python train.py --n_layer=15 --d_model=96 --n_head=6 --n_kv_head=1 --head_dim=32 --d_mlp=384 --vocab_size=2048 --activation="squared_relu" --norm="rmsnorm" --norm_place="pre" --norm_eps=1e-06 --positions="rope" --rope_base=10000.0 --rope_fraction=1.0 --qk_norm=false --attn_scale=0.177 --bias="none" --tie_embeddings=false --parallel_block=false --extras=["value embeddings", "hashed n-gram embeddings", "capped logits"] --init="normal" --init_std_qkv=0.0531 --init_std_o=0.0 --init_std_up=0.0531 --init_std_down=0.0 --optimizer="muon_variant" --lr=0.0127 --lr_mult_o=1.32 --lr_mult_up=0.785 --beta1=0.9 --lr_head=0.00576 --warmup_steps=200 --schedule="wsd" --decay_fraction=0.631 --decay_shape="linear" --final_lr_fraction=0.0 --batch_tokens=16384 --seq_len=1024 --doc_mask=true --train_tokens=116400000 --steps=7105 --dataset="wikipedia_en"
Each number is 128 + 24 x the weight over its row's rms, rounded and kept within 0 to 255. Layers, rows and columns count from 0. The size above them is the row's rms in percent of the matrix's.

# layer 6 MLP up, 384x96, rms 0.248, rows 282-317, columns 0-95
size [ 27 123 107  62  91 118 124 104 123 112 110  96  92  96 108  84 124 103  98  81  53 101  79  74  93  76 103  65 121  96 101  97 123  91  63  89]
[[100 154 153 105  65 100 129 143 151 125 147 143 104 120 106 130 146 129 118  93 128 120 124 129  89  94  96 115 133 120  78 148 149  60 154 131 104 140 119 102 113 132 129 133 163  91  62  80 134  89 147 125  99 131 149 131 137 127 128  97 150 105 119 101 120 133 112 163 106 108 120 115  87 108 121 123 187 113 114 134 170 133 136 120 159 135 125 133 121 120 104 141 112 126 106 104]
 [154 122 116 134 117 101 115 103 106 154 134 116 109 117 108 127 122 120 140 153  87 120 107 114 147 127 132 138 126 135 159 135 136 123 149 100 129 122 207 128 132 159 113 105 140  99 116 159 107 124 163 113  99 106 103  95 151  86 116 112 145 148 145 145 181 134 119 127 140 153  80 154 141 116 148  97 170  87 112 158 145  96 180  70 131 115 117 114 168 124 109 146  93  99 124 139]
 [107 179  99 165 105  98 125 100 133 145  98 137 155 112 120 134  96 151  91 146 128 179  79 137 106  94 105  98 180 127 159 112 131 137 162 143 152 110 105 165 144 154 132 153  98 133 119 112 147 141 132 103 125 124 154 132 154 134 124 145 153 130 101 145  89 167 130 144 130 142  98 121  98 148 131 138 112 123 103 153 144 132 136 116 167 103 120  96 108 151 105 119 101  97  65 113]
 [165 112 101 106 129 140 148 119 142 104 133 125 132 107 159 152 139 129 117 114 117 124  98 154 140 153 117 155 112 134 116 173 122 103 144 171 146 137 159 143 154 159 103 137 111 150 124 101 122 148 148 123 149 123 165 155 131 113  92 124 126 143 135 128 127 114 144  53 133 133 135 102  80 122 144  79  83 168 137 141  89 106 118 121 180 137 144 141 130  77 137  87 104  85 167 123]
 [125 143 156  82 117 116 130 110 193 137 119 119  71 114  70 158  93 137 146 121  82 125 120 114 104 109 136 186 121 124 127 121 136 143 149 140 124 123 138 133 127  98 102 128 109 154 133 135 104 161 150  81 141 141 134 118 105 139 130 142 143 109 109  98 129 135 142 129 128  97 131 160 151 136 142 143 135  81 146 115 126 100 135 135  86  94 182  80 122 149 166  94 111 121 101 106]
 [133 128  95 114 127 117 115 112 157 154 176 132 142 128 108 115 145 187 106  89  98 111 112 112 125 160  96 138  87 141 146 103 105  94 133 145 126 139 125 150 134 148 118 150 164 142 113  85 114  83 153 152  83 127 151 128 163 153 178 103 125 158 116 112 127  87 108 109 133 144 103 144  87 102 126 143 103  81  97 131 133 105 118 131 159 107 134 108 120  93  99  85 129 147 136 136]
 [128 114  93 143 109 151 105 172 160 134 140 136 117 120 128 132 112 171 131 110 165 107 106 107 136 111 120 123 171 148 123 123 150 129 177 111  93 124 132 126 155 109 127 104 140  95 125 136  88  99 152 128  98 137 103 173 138 106 101 119 148 134 132  98 126 126 201 172 137 139 157 117 111 133 119 140 123  98 131 174 168 122 123  87 181 142 122  92 146 125 146  84 144 147 158 111]
 [113 186 158 104 115 101  92 115  82 158 120 154 123 146 117 148 108 137 178 138 143 116 120 176 122 105 136 117 143  94 147 147 136 101 101 133 117 141 126 146 143  98 105 135 135 100 153 130 130 149 146 138 123 117 191 137 134 132 157 110 145 133 154  91  70  84  94 145  94 123  94 113 113 167 123 116 153 101 120 126 129 152 127  95 161 114 121 136 114 139 178 118  91 145 140 139]
 [148 163 157 120  87 114 166  98  93 134 100 158 118 144 125 142 101 133 164  66 142 136 102 132 138 145 141 116 152 117 136 137 132 117 178 109  84 101  65 162 122 133 130 122 143 141 123 121 114 118 117 126 147 120 118 157  96 135 133 143 138 153 121 100 181 111 125 136 166 120 108 152 115 149 133 101 138 146 183  97 120  91 154 133 154 100 122  84 152 134 152  91  98 130 144 130]
 [201  96 127 128 129 116  70  70 135 119 155 113 129 129 111 120 130 152 134 150 120  84 118 157 151 153 157 105 120 115 134 103 103 116 162 128 145 144 114 117 126  97 121 153 130 132 123 106 139 155 112 117 129  93  96 105 122 122 119 124 135 196 107 118 171 134 123 112 131 101 148 145 135 126 168 111  81 161 119 123 117 149 113 133 111 113 146  61 113 129 162  85 118 130 124 109]
 [121 146 111 178 105 133 142 115 144 123 183 113 143 165 160 100 180 136  95 149 122  90 107 159  64 106 139 106 118 113 146 131 116 132 108 120 138  99 144 133 124 136 122  92 132 125 137  98 109 163 114 135 153  98 122 106 147 130 123 119 149  97 106  88 132 108 129 141 104 121 134 114  79 135 117 103 161  86 153 117 159  82 141 191 136 150 143 101 134 109 116 155 109 147 117 110]
 [148 121 107  95 163 126 133 166 156 132 135 149  97 136 164 139 102 144 170 162 154 177 133 135 135 125 119 148 105 145 142 105 144 108 116 122 126 130 141 116 103 153 119  97 139 144 177 119 110 134  88 120 139  92 131 169  95 144 132 118 150 128 133 189 171 116 162 164  97 133 112 124 147 148 133 143 136  99 161 149 124 166 134 111 119 106 128 125 165 135  84 116 185 154  86 116]
 [119  99 141 150 125 122 136 129 157 126 103 132 140 152  90 142  77 140  98 120 178  84 107 140 118 144 163 160 104 125 122 164 166 144 162 143 146 116 103 136 171 120 128  97  70 147 125 134 129 126 152 100  94 106 143 139  94 106 141  97 137 129 107 122 127 121 150 150 124 141 147 150  72 114 131 144  78 121 141 160 123 108 131 142  98 113 177 119 105 154 122 149 137  87 137  84]
 [156 118  98 118 183 133 118 138 144  78 109 107 163 149  75  99 120 129 151  92 137 131 118 155  93 135 116  83 113 132  98 130 116  64  73 132 150 126  85 134 147 145 137  95 122  95 132 148  99 157 152 129 103 145 132 162 110 127 139 100 152 146 162 135 136 104 114 151 140 147 124 120 110 139 140  96 153 136 134 138  98 123 137 111 114 144 114 125 144 132 159 107 132 196 117 110]
 [138 114  87 106 134 123 134  89 121 131  92 143 120  97 136 160 145 132 133 159 126 134 135 121 136 104 106 127 143 109 105  91 105  96 166  81 127  81 162 145 123 173 117 101 171 121 105 138 100  71 143 114  99 113 105 103 132 113 169 114 177 139 156 140 139 124 108 170 159 147 114 147 122 130 155 117 160 125 105 182 152 118 132  79 138 144 132 137 120 133 113 148 164 142 154 126]
 [133 115 108 129  93 174 109 109 123  96 102 139 115 150 130 146 116 120 161 143 122 163 110 117 106 112 172 144 120 112 132 142 138 115 128 155 130 130 157 129 150 180 139 204 111 135 138  78 133 122  96 143 106 112 118 117 147  70 124 155 137  86 110 109 114 155 159 149 135 134 158 113 141 168 114 154 109 118  93 100 123 148  94 187 133 100 148 108 145 104 139 124  96 110 119 145]
 [112 107 106 184 109 154 125 117 140  98 123 132 115 120 115 154  94 130  85 119 114 113 116 159  89 140 137 140 116 138 157 124 123 101 175 116 126 141 155 129 153  93 121 114 140 133 123 154  93 110 181 105 113 140 128 119 129 178  61 104 126 120 174 141 156 140 134  85 157 119 151 170 103 112 153 114 149 107 133 156 180 118 100 131 126  85 130 119 123 158 136 128 152 152 123 157]
 [145 100 157 131 109 107 148 144 159 126 107 127 140 118 106 171 118 170 117 128 134 153 132 152 117  97 150 152 113 123  96 125 170 107 120 130 159  97 103  96 155 193  99 147 125 103  99 113 145 139 173 111 139  96 148 149 138 141 116 149 149  77 130 135 141 131 174 104 134 140  93 125 109 128 140 163 128 130 169 160 133 144 166 104  86 119 134  88 145  93 122  91 106 115 108 109]
 [ 93 130  95 138 111 126 144 132 102 137 117 148 103  86 130 148 175 154 130  94 133  90 131 141  96 154 194 141 132 108 156 162 129 127 182 129 121 132 135  82 136 159 113 150  92 144 143 167 136 137  91 139 138 119 122 114 113 137 135 145 116 108 128 148 156 109 107 149 148 111 109 137 116 149 126 113  93 111  86 139 130 108 106 113 162 145 118  91  87 184 141 117  73 145 118 143]
 [112 120 146 112 168 119 137 115 159 139 124 166 144 106 109 132 157 132 180 119 139  83 134 116 136 137 160 152  96 124 131 157 119 125 129 118  89 155 110 121  79 128 109 140 140 134 113  95  81 138 161 137  88 134 164 144 114  83 144  99 114 132 146 138 123 116 155 111 138 127 118 114  98  82 147 109 123  95 112 100 134 118 106 111 110 139  97 116 208 129 126 102  71 156 141 144]
 [127 109 121 102 167 134 132 122 128 137 100 160 175 130 142 117 176 107 157 172 103  97 161 134 130 125 140 164 126 152 134 118  98 117 143 178 107 116  99  83 132 176 149 108 118 124  70 147 116 150 177 121 112 115 181 121 114 161  90 135 156 156 130 105 114 103 148  99 108 115 173  93 138 143 147  90 133 128 132 111 114 128 130 119 129 131 148 123 126 129  98  93 103 113 113 140]
 [102 140 135 116 121 153 150 150 116 104  95 110  93 115 186 178  85 116 123 121 120 143 126 127 112  97 115 127 147 120  98 120 133 125 118 159 159 146 122 104 116 172 113 129  97 201 161 148 109 159 141  84 116 135 185 129 116 107  73 119 159  95 152 105 146 109 135 128 165 117 147 144 128 145 132 114 131 114 126 128 152 144 122 118 126 158 105 108 139 147 148 106 118 125 118  70]
 [170 122 113 163 176 118 108  91 151 149 128 153  90 137 111 145 116 134  92 140 179 121 149 153  84 119 105 127 151 101 116 120 119  90 147 137 122 142 105 130 147 128 144 119 150 118 110 149  71  93 106  93 115 100 125 140 118 146 131 117 139 133 131 146 103 120  92 164 126 149 152 157 103  99  95 117 101 134 109 129 123 103 137 111 120 190 122 100 120 144 152 133 187 126 178 118]
 [144 113 133 108  95  98 180 142  68 117 123  96 137 131 110 165 129 129 119 141 125 134 108 133  90 142 107 153 133 155 138 165 103 131  87  99 127 114 131 152 120 156 155 121 120  86 121 123 106  78 110 101 124 103  94  86 122  72  74 131 124 136 133  89 109 141 107 152 120 158 122 115 117 143 124 121  97 129  81 141 150 178 127 120  85 155 116 111 103 100 122 117 110 140 131 135]
 [110 112 177 110 115 125 117 120 108 116 151 131  85 112  96 127 136 123 102  69 140 134  87  99 160 134 113 130 162 114 130 111 124 129 131  74 138 117 140 114 135 148 116 139 147 118 198 118 126 165 125 146 115 149 146 109 143 115 137 121 167  98 129 178 153 162 140 115  81 148 147 142 101 103  90 117 115 110 121 127 142 134 128 110 128 109 186  87 120 135 126 161 101 108  93  95]
 [162 154  94 132 113 173 105 136 118  79  76 158 122 150 108 162  87 144 113 111 169  97 116 112 131 171 137 167 150 105 145 156 158 134 121 143 138 104 124 113 109 134 145 112 125 150 133 134 104 149 102 115 106 100 138 127  93  86 113 143 133 141 149 117 107 123 128 128 146  99  99 108 128 152 118  91 114 127 153 132  91  92 115 142  86  96 103 112 159  75 117 142 122 173 107 133]
 [101 151 116  89 154 142 136 138  96 122 106 113 161 133 149 107 143 165 106 158 161  68 133 141 135 160 124 171 146 103 130 132 133 150 128 106 106 154 123  90 160 161 101 149 182 114 139 118 113 131 142 157 140 141 151 128  76  93 153 117 148 135 138 126 136 103 141 126 116 155  91 107  80 175 146 115 140 116 161 117 141 170 139 137 145  76 100 115 139 113 137 141 124 143 140  97]
 [119 152 160 134  94  98 166 116 160  95 166 157 143 139 115 167 128 135  97 140 108 142 130 135 160 166 102 123 150 171 142 147 128 101 113  90 138 157 139 109 116 163 106 151 113 126  96  94 110 106 116 112 145 112 154 123 103 150 123 117 140 139 113 152 202 179 163 122 145  79 103 122 157  85 117 113 121 131 141 139 133 159 158 146 106 155 140 118 146 153 154 120 137 134 152 130]
 [ 84  76 118  82 109 108 145  79 129 109 156 108 100 100 145  89 127 152 155 126 138 145  58 150 145 146 162 112 144 100 121 132 136 125 101 127 154  81 122 142 128 132 126 135 144 134 130  99 127 111 130 111 131 117 125 140 138 105  92  81 121 150 143 173 138 125 146 122 128 135 166 150 141 139 146 177 115 125 123 136 161 149  66 150 158 164  93 151 118 118 140 124 123 120 133  99]
 [128  92 157 121 121 123 137  97 129 145 117 150 142 100 116 121 139 146  89 116 108  94 138 118 138 114 100 103 194 123 101 103 148 130 117 135 130 165 159 146 131 113 147 108 151 155 152 110 138 100 133  88  67  72 112 164 126 110 156 142 131 188 169 168 131 114 156 135 148 150 150 140 132 104 120 121 137 105 121 162 101 142 110 160 144 129 135 108 151 127  91 136 122 113 167 168]
 [109  87  96 113 116 133 122 152 136 175 131 128 131 123 126 174  94  96 119  60 167 109 106 116 128 110 135  96  76 135 139 137 137 129 157 138 155 119 159 153 100 127 114 155 155 123 149 127 133 136 100 144 102 124 109 113  96 108 132 124 118 120  99 110 114 152 118 171 152 162  99 145 175 123 109 120 171 152 135 128 118 154  86 105 132  82  89 110 154 125 163 127 136 108 140  92]
 [123 120 101 107 156 136 157 141 101 157  97 128 163 121 122 131 163 155 100 157 171 148 111 106 159 161 135 100 167 144 144 123 133 151 144  99 127 157 163 171 120  86 101 176 128 108 139 120 123 118  84 155 124 125 134 155  69 127 142 135 136 133 150 132 135 107 149 172 141 154  70 129  81 141 129 124 105  94 100 140 144 127 112 118 112 110 145 103 119 106 118 116 113 157 147  91]
 [146 117 143 138 152  83 104 173 121 130 141 136 131 121 103 139 136 150 153 178 121 108 109 107 125  93 171 139 132 149 157 102 114 134 181 141 159 146 132 138 113 119  80 129 109 107  95 124 165 172 100 131 147 124 145 150 105  72 151 147 134 121 139  98 144  98  83 160 103 149 131 135 171 112 145  82 171 147 115 115 139 127 128 130 101 135 160 141  84 133 129 113 112 127 157 143]
 [131 126 128 148 115 135 123 121 106 143  82 164  82 127 154 137 140 116 108 157 151 100 139 146 105  94 133 124 147  98 155 129 126 116  82 151 143 135 157 138 140 137 114 147 154  84 169  93 112 113 110 183 122 115 138 120 137 170 105 145 141 157 137  97 165 119 138 170 108 114 141 149  92 145 151 104 126 146 162 177 135 114 145 118 128 182 145 113  90  82  99  98 116 131 123  99]
 [124  97 131 140 116 107 195 122 168 106 136 136 157 117 137  94 110 125 119 110 126 102 117 137 120 149 124 117  94 101 111  90 125 156 136  90 104 139 168 115  99 101 120 157  99 146  95 130  86 146 113 140 147 147 103 135 135 141 116 117 138 133 125 104 138 164 136 114 117 164 141 120 136 138 127 112 138 116 162 144 109 191 221 131 106 123 108 159  97  90 106 108 136 142 112 121]
 [ 81 133 127 153 139  97 137 135  70 109 102 146 117 101 109 112 107 118 154 139 107 129 143 121 152 109 128 110 145 147  99  86  95 150  80 134 113 115  91 136 141 133 136 153 120 131 135 157 114 108  91 115 111  91 144 179 101 129 143 167 140 132 124 140 130 128  98 112 159 130 175 135 152  87 107 111  96  87 169 109 147 143 111 144 126 159 156  92 161 109 151 111  99 160 131  96]]
# layer 6 MLP down (transposed), 384x96, rms 0.0786, rows 282-317, columns 0-95
size [ 22 127 106  62  85 127 125 105 114 119 102  87  85 106 114  83 126 105 101  89  59  93  78  79  95  78 104  67 130  93  94  99 126  87  61  88]
[[160 151 133 115  89 113 152 121 125 126 121 119 127 131 163  94 107  90 155  93 167 138 145 147 113 114 158  88 110 145 127 152 105 112 136 167 123 166 139  94 113 160 141 120 132 131 115  99 147 143 138 134 138 132 148 163 133 126 116 123 117 127  92  85 101 154  93 126 105  83 129 114  84 130 150 131 142 152 115 130 184  66 129 156 149 145  54 157 109 142 114 132 128 131 110 114]
 [125 107 140 115 125 108 151 126 140 116 150 152 149 153 131  77 122 140 117 151 122 140 184 121 122 149 135 139 119 129 136 104 152 106 130 162 149 130 170 122 104 129 150 126 115 134 237 124 133 102 132 126 133 139  98 132 124 128 129 138 132 136 106 121 158 170 100 125 128  90 110 111 123 129 134 110 122 127 124 169 149 135 159  97  98 160 115 135 141 124 152 203 165  93 166 109]
 [128 138  91 133 113  89 106 110 119 114 104 112 141 101 135 133 124 141 130 152 141 154 159 165 138 119 108 130 141 113 156 112 119 162 139 125 165 134 138 133 148 131 124 178 124 106 134 128 129 141 101 115 134 172 124 138 141 113 139 161  96 124  98 117  99 137 138 101 140  94 119  90 148 128 123 128 138  67  99 155 146 204  59  76 108 121  80 116 107 133 119  97 130 116  92 114]
 [142 118  89  99 120 165 151 101 126 103 123  85 118 150 125 166 120 121 132 141 137 105 162 136 137 166 125 132  68  90 138 150 151 145 137 159 115 137 132 132 110 168  91 164 155 108 112 108 148 154 122  97 143 117 156 114 146 158 119 153 156 123 170 122 127 157 110 132 104 156 151 177 144 135 128  90 136  63 139 126 124  87 140 139 147 135 118 133 163  99 127 123 109 121 179 106]
 [127 137 164  79 116 119 152  98 183 143 138 108 100 117 101 159  94 150 141 118  77 128 123 114 151 112 119 142 116 122  86 123 130 126 142 121 138 138 148 138 164 135 164 117 159 117  95 126  91 110 153 133  89 151 144 127 102 128 102 138  90  99  84  96 126 101 135 121  84 123 110 165 137 164 141 128 127 100 102  97 134 140 107  88 121 121 149 119 159 173 168 123 130 166  95 127]
 [143 159 113 118  95 133 156 114 132 110 143 152 122 115  87  87 141 184 137 122 122 101 129 135 127 163  87 138 108 144 176  61 167  72 162 160 106 130 125 157 113 188 109 112 135 168 125 138 166 119 147 164 101  75 139 148 131 112 141 133 131 144 129 123 115  98 105 123 143 139 105 116 125 122 130 143 142 110 113 104 133 159 110 116 130 125 117 160 130 145 152 139  97  98 120 107]
 [148 144 122 175 145 127 158 141 109 121 134 127 105 139 131 106  77  92 110 110 149 118 113 127 114 151 133 115 153 167 103 110 158 147 165 120 108 145 165 143 152 104 144 145 163 108 107  98 126 132 156 118  72 164 126 162 141 152 113 124 119 139 112  80 158 118 185 128 127  95 137 122  80 134 167 104 101 140  82 142 132  89 128 128 132 129 104  98 130 106 126  92 173 118 129 121]
 [128 123 147 112 153 122 106  72  43 146 146 121 138 151 106 108 102 131 139 161 139 105 169 103 109 104  99 137 146 115 135 123 117 141  96 132 137 135 187 147 138 132  79 139 127  87 160 166 111 139 109 159 146  96 108  84 124  97 155 169 138  99 129 113 121 121 121 151 107  87 108 123 128 113 124 163 144 148 119 116 114 143 173 128 107 135 124 176 130 112 137 139 132 120 114 126]
 [106 167 161 128 129 132 169 135 140 109 109 136 150 177 189 157  66 146 111 142 128 109 162 115 185 112 105 138 103 119 158 122 153 139 104 134 111 144 101 115 143 110 122  92 122 107 202 125 108 114 133 132 139 141 122 145  95 112 120 108 112 125  98 121 144 136 120 104 119 131 130 114 138 140 127  90 123 158 132  98  98 172 101 164 140 117 141 136 129 183 144 136 113 140 162 133]
 [162  89 127 123 119 118  51  87 102 126 160 134 123 132 133 105 126 146 131 118 129 137 148 138 129 152 167  97 171 174 142 130 143 119 157 145 196 105 128 102 134 109 108 121 109 102 105 133 136 167 110 127  93  73 136 115 117 112 150  85  90 149 128 108 119 142 144 104 159  86 124 170 116 126 149 120 122 162  95 121 111 120  89 125  95 121 127 115 112 143 120 142 143 130 110 121]
 [113  91 192 174 119 142 128 104 134 115 144 104 150 100 102 122  98 159 112 117 125 132 153  96 116 121 119 106 126 157 185 139 117 170  94 127 143 122  82 109 140 157 134 130 139 153 133  85 128 173 136 129 144 125 124 124 159 150 158 115  87  78  97 115 137  98 127 119 157 127 119 146 127 127 167  98 140  70 161 149 147 161 123 119 130 135 118 133 143  97 136 134  98 113 129  96]
 [174 130 120 120 150 142 154 130 119 138 140 175 138 173 124 143 105  81 142 161 164 105 151 130 116 135 120  89 154 119 132  97 125  88 144 160 120 147 132 111  96 127 121 107  95 147 165 148 115 137 163 118 151  91 153  97 170 106 145 131 116 131 150 114 108 137  95 102 125 124 142 104 164 125 134 138  75 125 104 169 164 174 127 121 130 111 132 146 165 142 169 161 161 107 149 111]
 [116 127 124 134 151 109 132 110 153 125 132 140 159 187 151 121 111 135 101 110 164 104 122 145  98 122 156 172 137 100 125 157 126 121 121 139 129 118 111 130 150 160 145 111 104 180 127 119 157 149 137 123  90 102 117 114 132 140 176 140 106 133 113 143 143 139 129 137 128 118 121  78  71  92 158 145 114 128  95 127 174 159 119 182 102 113 172  94 121 183 109 149 132 101 137  98]
 [128 143 116 124 153 170 150 131 140 112 101 125 144 134  93  85 155 134  97 106 161 149 143 126 139 116  90  68 126 166  87 151 118 134 105 123 170 119  94 139 128 129 116 114 105  85 153 142 122 121 183 127 112 143 133 166 100 152 147 112 109 134 118 115 105 100  94 150 137 124 123 103 109 104  71 108 178  94 124 128 126 106 161  93 108 156 120 123 149 135 163 124 133 123 151  95]
 [134 107 126 134 137 125 118  92 162 107 102 125 154 155 136 114 104 152 135 128 129 157 176 109  97 117 117 101 153 114 128 121 157 115 110 106 119 137 146 145 151 114 126  89 130  88 156 142 173 107 115 161 102 126  86 117 110 151 131 163 116 155 141 136 157 133 101 100 105 130 132 105 155 155 166  82  87 122 118 130 140 116 124 107 154 172 143 116 150  99 120 186 199 116 149 100]
 [142 141 129 110  68 142  88 166 103 105 111 118 121 123 162 132 148  92 125 167 120 157 165 121 108 152 101 152 131  80 136 138 100 151 143 149 115 126 111 130 122 128 132 154 154 110 160 116 111 139 133 119 136 136 153 160 117 171  92 148 110  94 130 156 137 128 151  99 129 117 104  78 138 144 123 188 152 113 113 107 144 111  90 169 103 153 123 163  93 124  91 142 161 102 129 145]
 [115 117 100 134 138 102 140  90 138 110 165 115 117 103 111 150 130 105  95 134 125 124 133 147 120 145 118  90 151 134 140 114 135 105 118 128 138 157 147 136 177 145 126  96 114 174  69 132 125 138 153 118 101 122 159 134 141 183  76  63 107 149 165 149 159 119 123  98 133  81 131 110 134 106 139 101 128 123  93 139 119 111 105 136 149 111 142 121  75 144 187 112 145 133 123 140]
 [105 106 134 149 106 117  82 194 143 164 142 144 118 117 149 160 103 138 139 117 114 142 130 118 128 120 152 143 185 137  98 138 149 124 100 112 185 133 137 116 129 106 166  98 116 136 117 137  78 155 125  95 129 128 123 140  93 151 121 140 132  98 114 117 166  81 105 134 155 117 122 112 139 136 131 134 127 113 112 168 151 135 158 164 132  96 130  76 133  78 122  72 123 150 130 120]
 [154 144 146 114 101 160 137 154 159 159 146 127 130 136 131 124 143 152  94 171 138 100 134  98 126 166 207 137  91 131 142 134 152 143 171  75 107 134 123 127 100 118 141 154 143 146 176 153 126  99 127 121 116 146 146 114 120 148 118 101 130 132 131 114 159 159 158 141 139 102  90 109 108 134 131 152 122 146 109 176 111 160 166 143 149 120 100 146  79 139 152 160 120 108 149 136]
 [100 121 148  79 138  95 113  99 131  82 142 126 109 150 154 136 162 132 175 145 125 149 186 119  98 161 153 132 135 143 189 128 100 130 144 119 126 117 125 151 113 146 114 130 157  80 189 106 131 122 134 134 128 155 148 116 149 116 131 108 115 140 142 137  95 115 123 122 112 124 114  84 140  96 103 119 103 109 150 146 125 139  84 110  94 120 151 142 136 166 116 112 100  67 136 115]
 [ 92 101 111 108 152  87 150 129 117  62 127 103 120 147 104 127 140 127 128 140 114 103 171 114 145 118 152 161 134 168 115  96 183 167 154 117 123 164 109 145 113 117 131 150 134 130 122 171 149 104 140 127 111 139 131 144 142  80 145 114  94 102 143 135 167 128 139 128  93 167 105  77 106 148 105 135  89 150 119 109 134 141 114 124 144 139 104 183 151 135 125 127 167 107 114 131]
 [144 101 126 139  76 140 116  96  75 117 141 152 120 163 179  95 127 160 135 146 141 124 156 110 123 140 130 118 149 123 135  97 119 155 154 132 128 170 143  92 124 114 113 105 105 184 158 104 131 139  97 104 181 171 132 111  96 137 134 144 130 126  94 160 184 107 124 113 105 124 129 125 151 142 101 141 126 161 112 123 126 116 111 185 113 128 107 131 146 144 135 143 157  85 153 139]
 [134  99 138 123 131 117  96  90 147 137  99 108 116 137 184 162 132 169 129 133 111 144 123 123  95 148 118 121 126 131 179 137 122 105 130 120 135 105  75 100 159 139 152 130 159 111 127 135 116 106  84 124 148 120 119 126 115 115 129 113  95 111 131 128 138 161 130 143 123 139 127  93 189 118 141 170 153 166 120 136 107 177 110 124 124 168 114 114 148  79 107 146 190 116 108 173]
 [136 147 109 146 153 125  74 142 129  98 148 104 140 149 153 123 202 137 133 119 141 154 129 146 122 123 124 126 164  97 152 150 141 177 131 133 126 128 141  60 113 121 137 129 146 115 150 149 153 102 128  83 104 132  89 129 142 112 136 137 128 139 139  87 102 143 152 132 125 126 102  91 134 111 103 115 129 132 108 161 161 143 101 132  80 127 107 202 152 104 106 155 129 152 117 150]
 [101 117 127 108 123 111 116 167  94 163 151 138 133 176 106 180 101 126 157 112 100 109 136 124 161 163 126 113 117 125 143 112 112 145 102 120 124 100 110 128 154 133 124  98 106  98 160 120 101 156  96 131  97 137 163 126 102 161 131  97  99 111 173 113 147 139 164 146 119 124 132  98 120  88 114 156 117  82 113 126 122 172 159 118  96  99 172 128 152 126  93 119 127 115  99  86]
 [177 132 133 119 113 119  79 172 152  99 152 125 128 110 164  98  75 113 125 114 150 116 148 126 129 176 123 119  87 116  95 115 107 125 124 120 122 134 114 121 146 119 159 147 109 140 126 142 137 174  93 134 112 112 107 106  84 157 114  97 143 114  95 121  88 124 103 132 120 118 105 100 161 131 124 106 102 150 155 145 111 107 176 132 106 125  74 167 158  88 145 152 134 103 110 135]
 [ 98 155 151 106 119 138 110 173 145  91 155 136 120 131 176 120 121 114 156 128 115 113 137 102 132 139 147 108 161  82 150 154 102 167 124 159 162 141 154 146 171 133 124 138 127 107 104 109 124  75 140 144 129 130 154 127 139  78 156 146 101  87 135 111 123 122 115 145 146 100 161 139 100 173 107 147 109 110 125 131 137 102 113  81 118  67 144 120 172 126 113  90 114 145 138 124]
 [112  73 146 145 125 124 114 131  90 166 139 103  71 161 146 128  60 114 140 144 145 122 156  94 120 106 140 151 130 102 154 101 144 130 123 113 121 146 148  87 149 108 146 124 113 111 143 160  98 124 143 144 138 140  88 154 172 112 115 138 108 137 146 127 170 126 101 153 177 122 110 131 102 130 127 133 119 133 150 116 172 120 124  89 163 120 120 162 175 122 166 169 145 134 136 126]
 [105  60 127 103 141 138 159 119 149 152 139 103 123 118 156  70 129 147 156 128  86 149 110 159  99 131 144 138  96 117 157 123 139 140 102 129 146 123 160 131 137 123 143 140 119 117 127 133 135 110 133  97 123 136  95 146 121 164 112 144 100 132 107 172 144 105 121 106  81 112 125  98  68 104 144 175 158 142 133 137 146 163 100 149 106 179  88 162 107 128 128 155 125 127 115  97]
 [117 129 125 142 111 102  98 133 138 109 104 127 104 107 134 137  97  79 120 149  60 143 144  99  83  90 105 124 131 144 106 128 147 143  96 101 141 106 153 129 137 117 119 131 136 126 139 156 124  91 140 109 127 167 119 158 104 135 115 137  89 129 113 113 118  86  89 140 131 112 133 115 154 104 154 147 111  94 135 103 138  93 198  96 107 153 131 179 151 148 106 125 144 122 133 185]
 [101 145 100 123 107 124 149 137  96 133 132 126 100 137  88 148 169 123 163 101 177 151 134 153 139 112 149 115  87 116 128 204 145 150 126 158 187 128 129 127 111 177 145 141 149 151 111 118 148 141 127 144 133 151 116 162 122  93 105 107 146 123  90 150 151 117 125 137 115 117  91 106 121 126 127 168 146 141 148  84 103 167  96 117 102  81 108  99 126 128 138 111 117 144 142 133]
 [118 135  76 110 124 146 178 125 141 115 124 102 156 110 134  96 163 152 101 130 115 125 148 134 148 160 109 120 159 141 183 142 123 147  82 107 181 153 123 128 101  88 129 137 123 163 109 137 140  83 105 118  93 149 135 123 124 137 149 153 101 114 112 136 114  79 124 128 134 146 118 152 150 172  68 133 126 129 134 177 120 157 165 120 106 114 138  99 144 134  94 150 136 160 122 142]
 [141 121 171 147 129  95 120 140 130 129 150  99 144 112 138 111 145 123 178 125 101 134 146 133  82 162 142 142 107 103 169 103 128 106 148 112 150 112 108 104 112 130 146 143 153 121 108  84 150 153 133 151  98 166 175 106  99 119 175 159  88 124 148  67 146 163 112 135 119 128 139  94 118 100 129 109 164 122 102 122 136 153 153 124 132 136 112 156 120 195 144  97 125 110 142 124]
 [106  74 156 132 143 119 173 123 133 149 109 134 136 164 130 109 152 124 116 119 143 142 102  90 198 108  78 117 141 138 165 116 120 144 136 101 156 151 127 156 145 133 119 123 156 141 203 124 146  96  95 179 174 140 129 121 114 148 144 153 133 116 118 107 105  88 146 157 113  95 138 105 127 159 131 125 140 133 168 151 105 137 121 116 129 128 129 139 162 156 142 167 125 136 119 117]
 [129 125  92 135 145  79 101 120 123 108 161 131 147  81 106 166  96 104 118 137  98 130 131 118 134 113 153 156 115 149 147 138 101 111  85 114 140  96 162 159 152 149 121  65 116  91 119 147 129 124  90 140 149 109 130 153 124 120 117 128 149  89 131 156 131 108 124 145  89 101 135 144 142  77 171 149 168 121 126  95  85 126 108 106 141 119 113 100 161 115 120 154 162 133 134 163]
 [103 114 140 116 118 116 136  84 127  93 137 207 126 133 113  78 129 118 130 102  78 167 108 121 146 110 104 119 126 129 107 111 147 112 157 123  71 101 116 120 155 114 151 148 102 107 149 124 156 104 128  81 147 107 146 103 133 170 128 103 148 141 171 106 144 140 106 124 156 136 149 141 120 103 162 136  89 156 176 108 135 132  83 115 128 110 134 119 165 140 157 115 130 114 131 125]]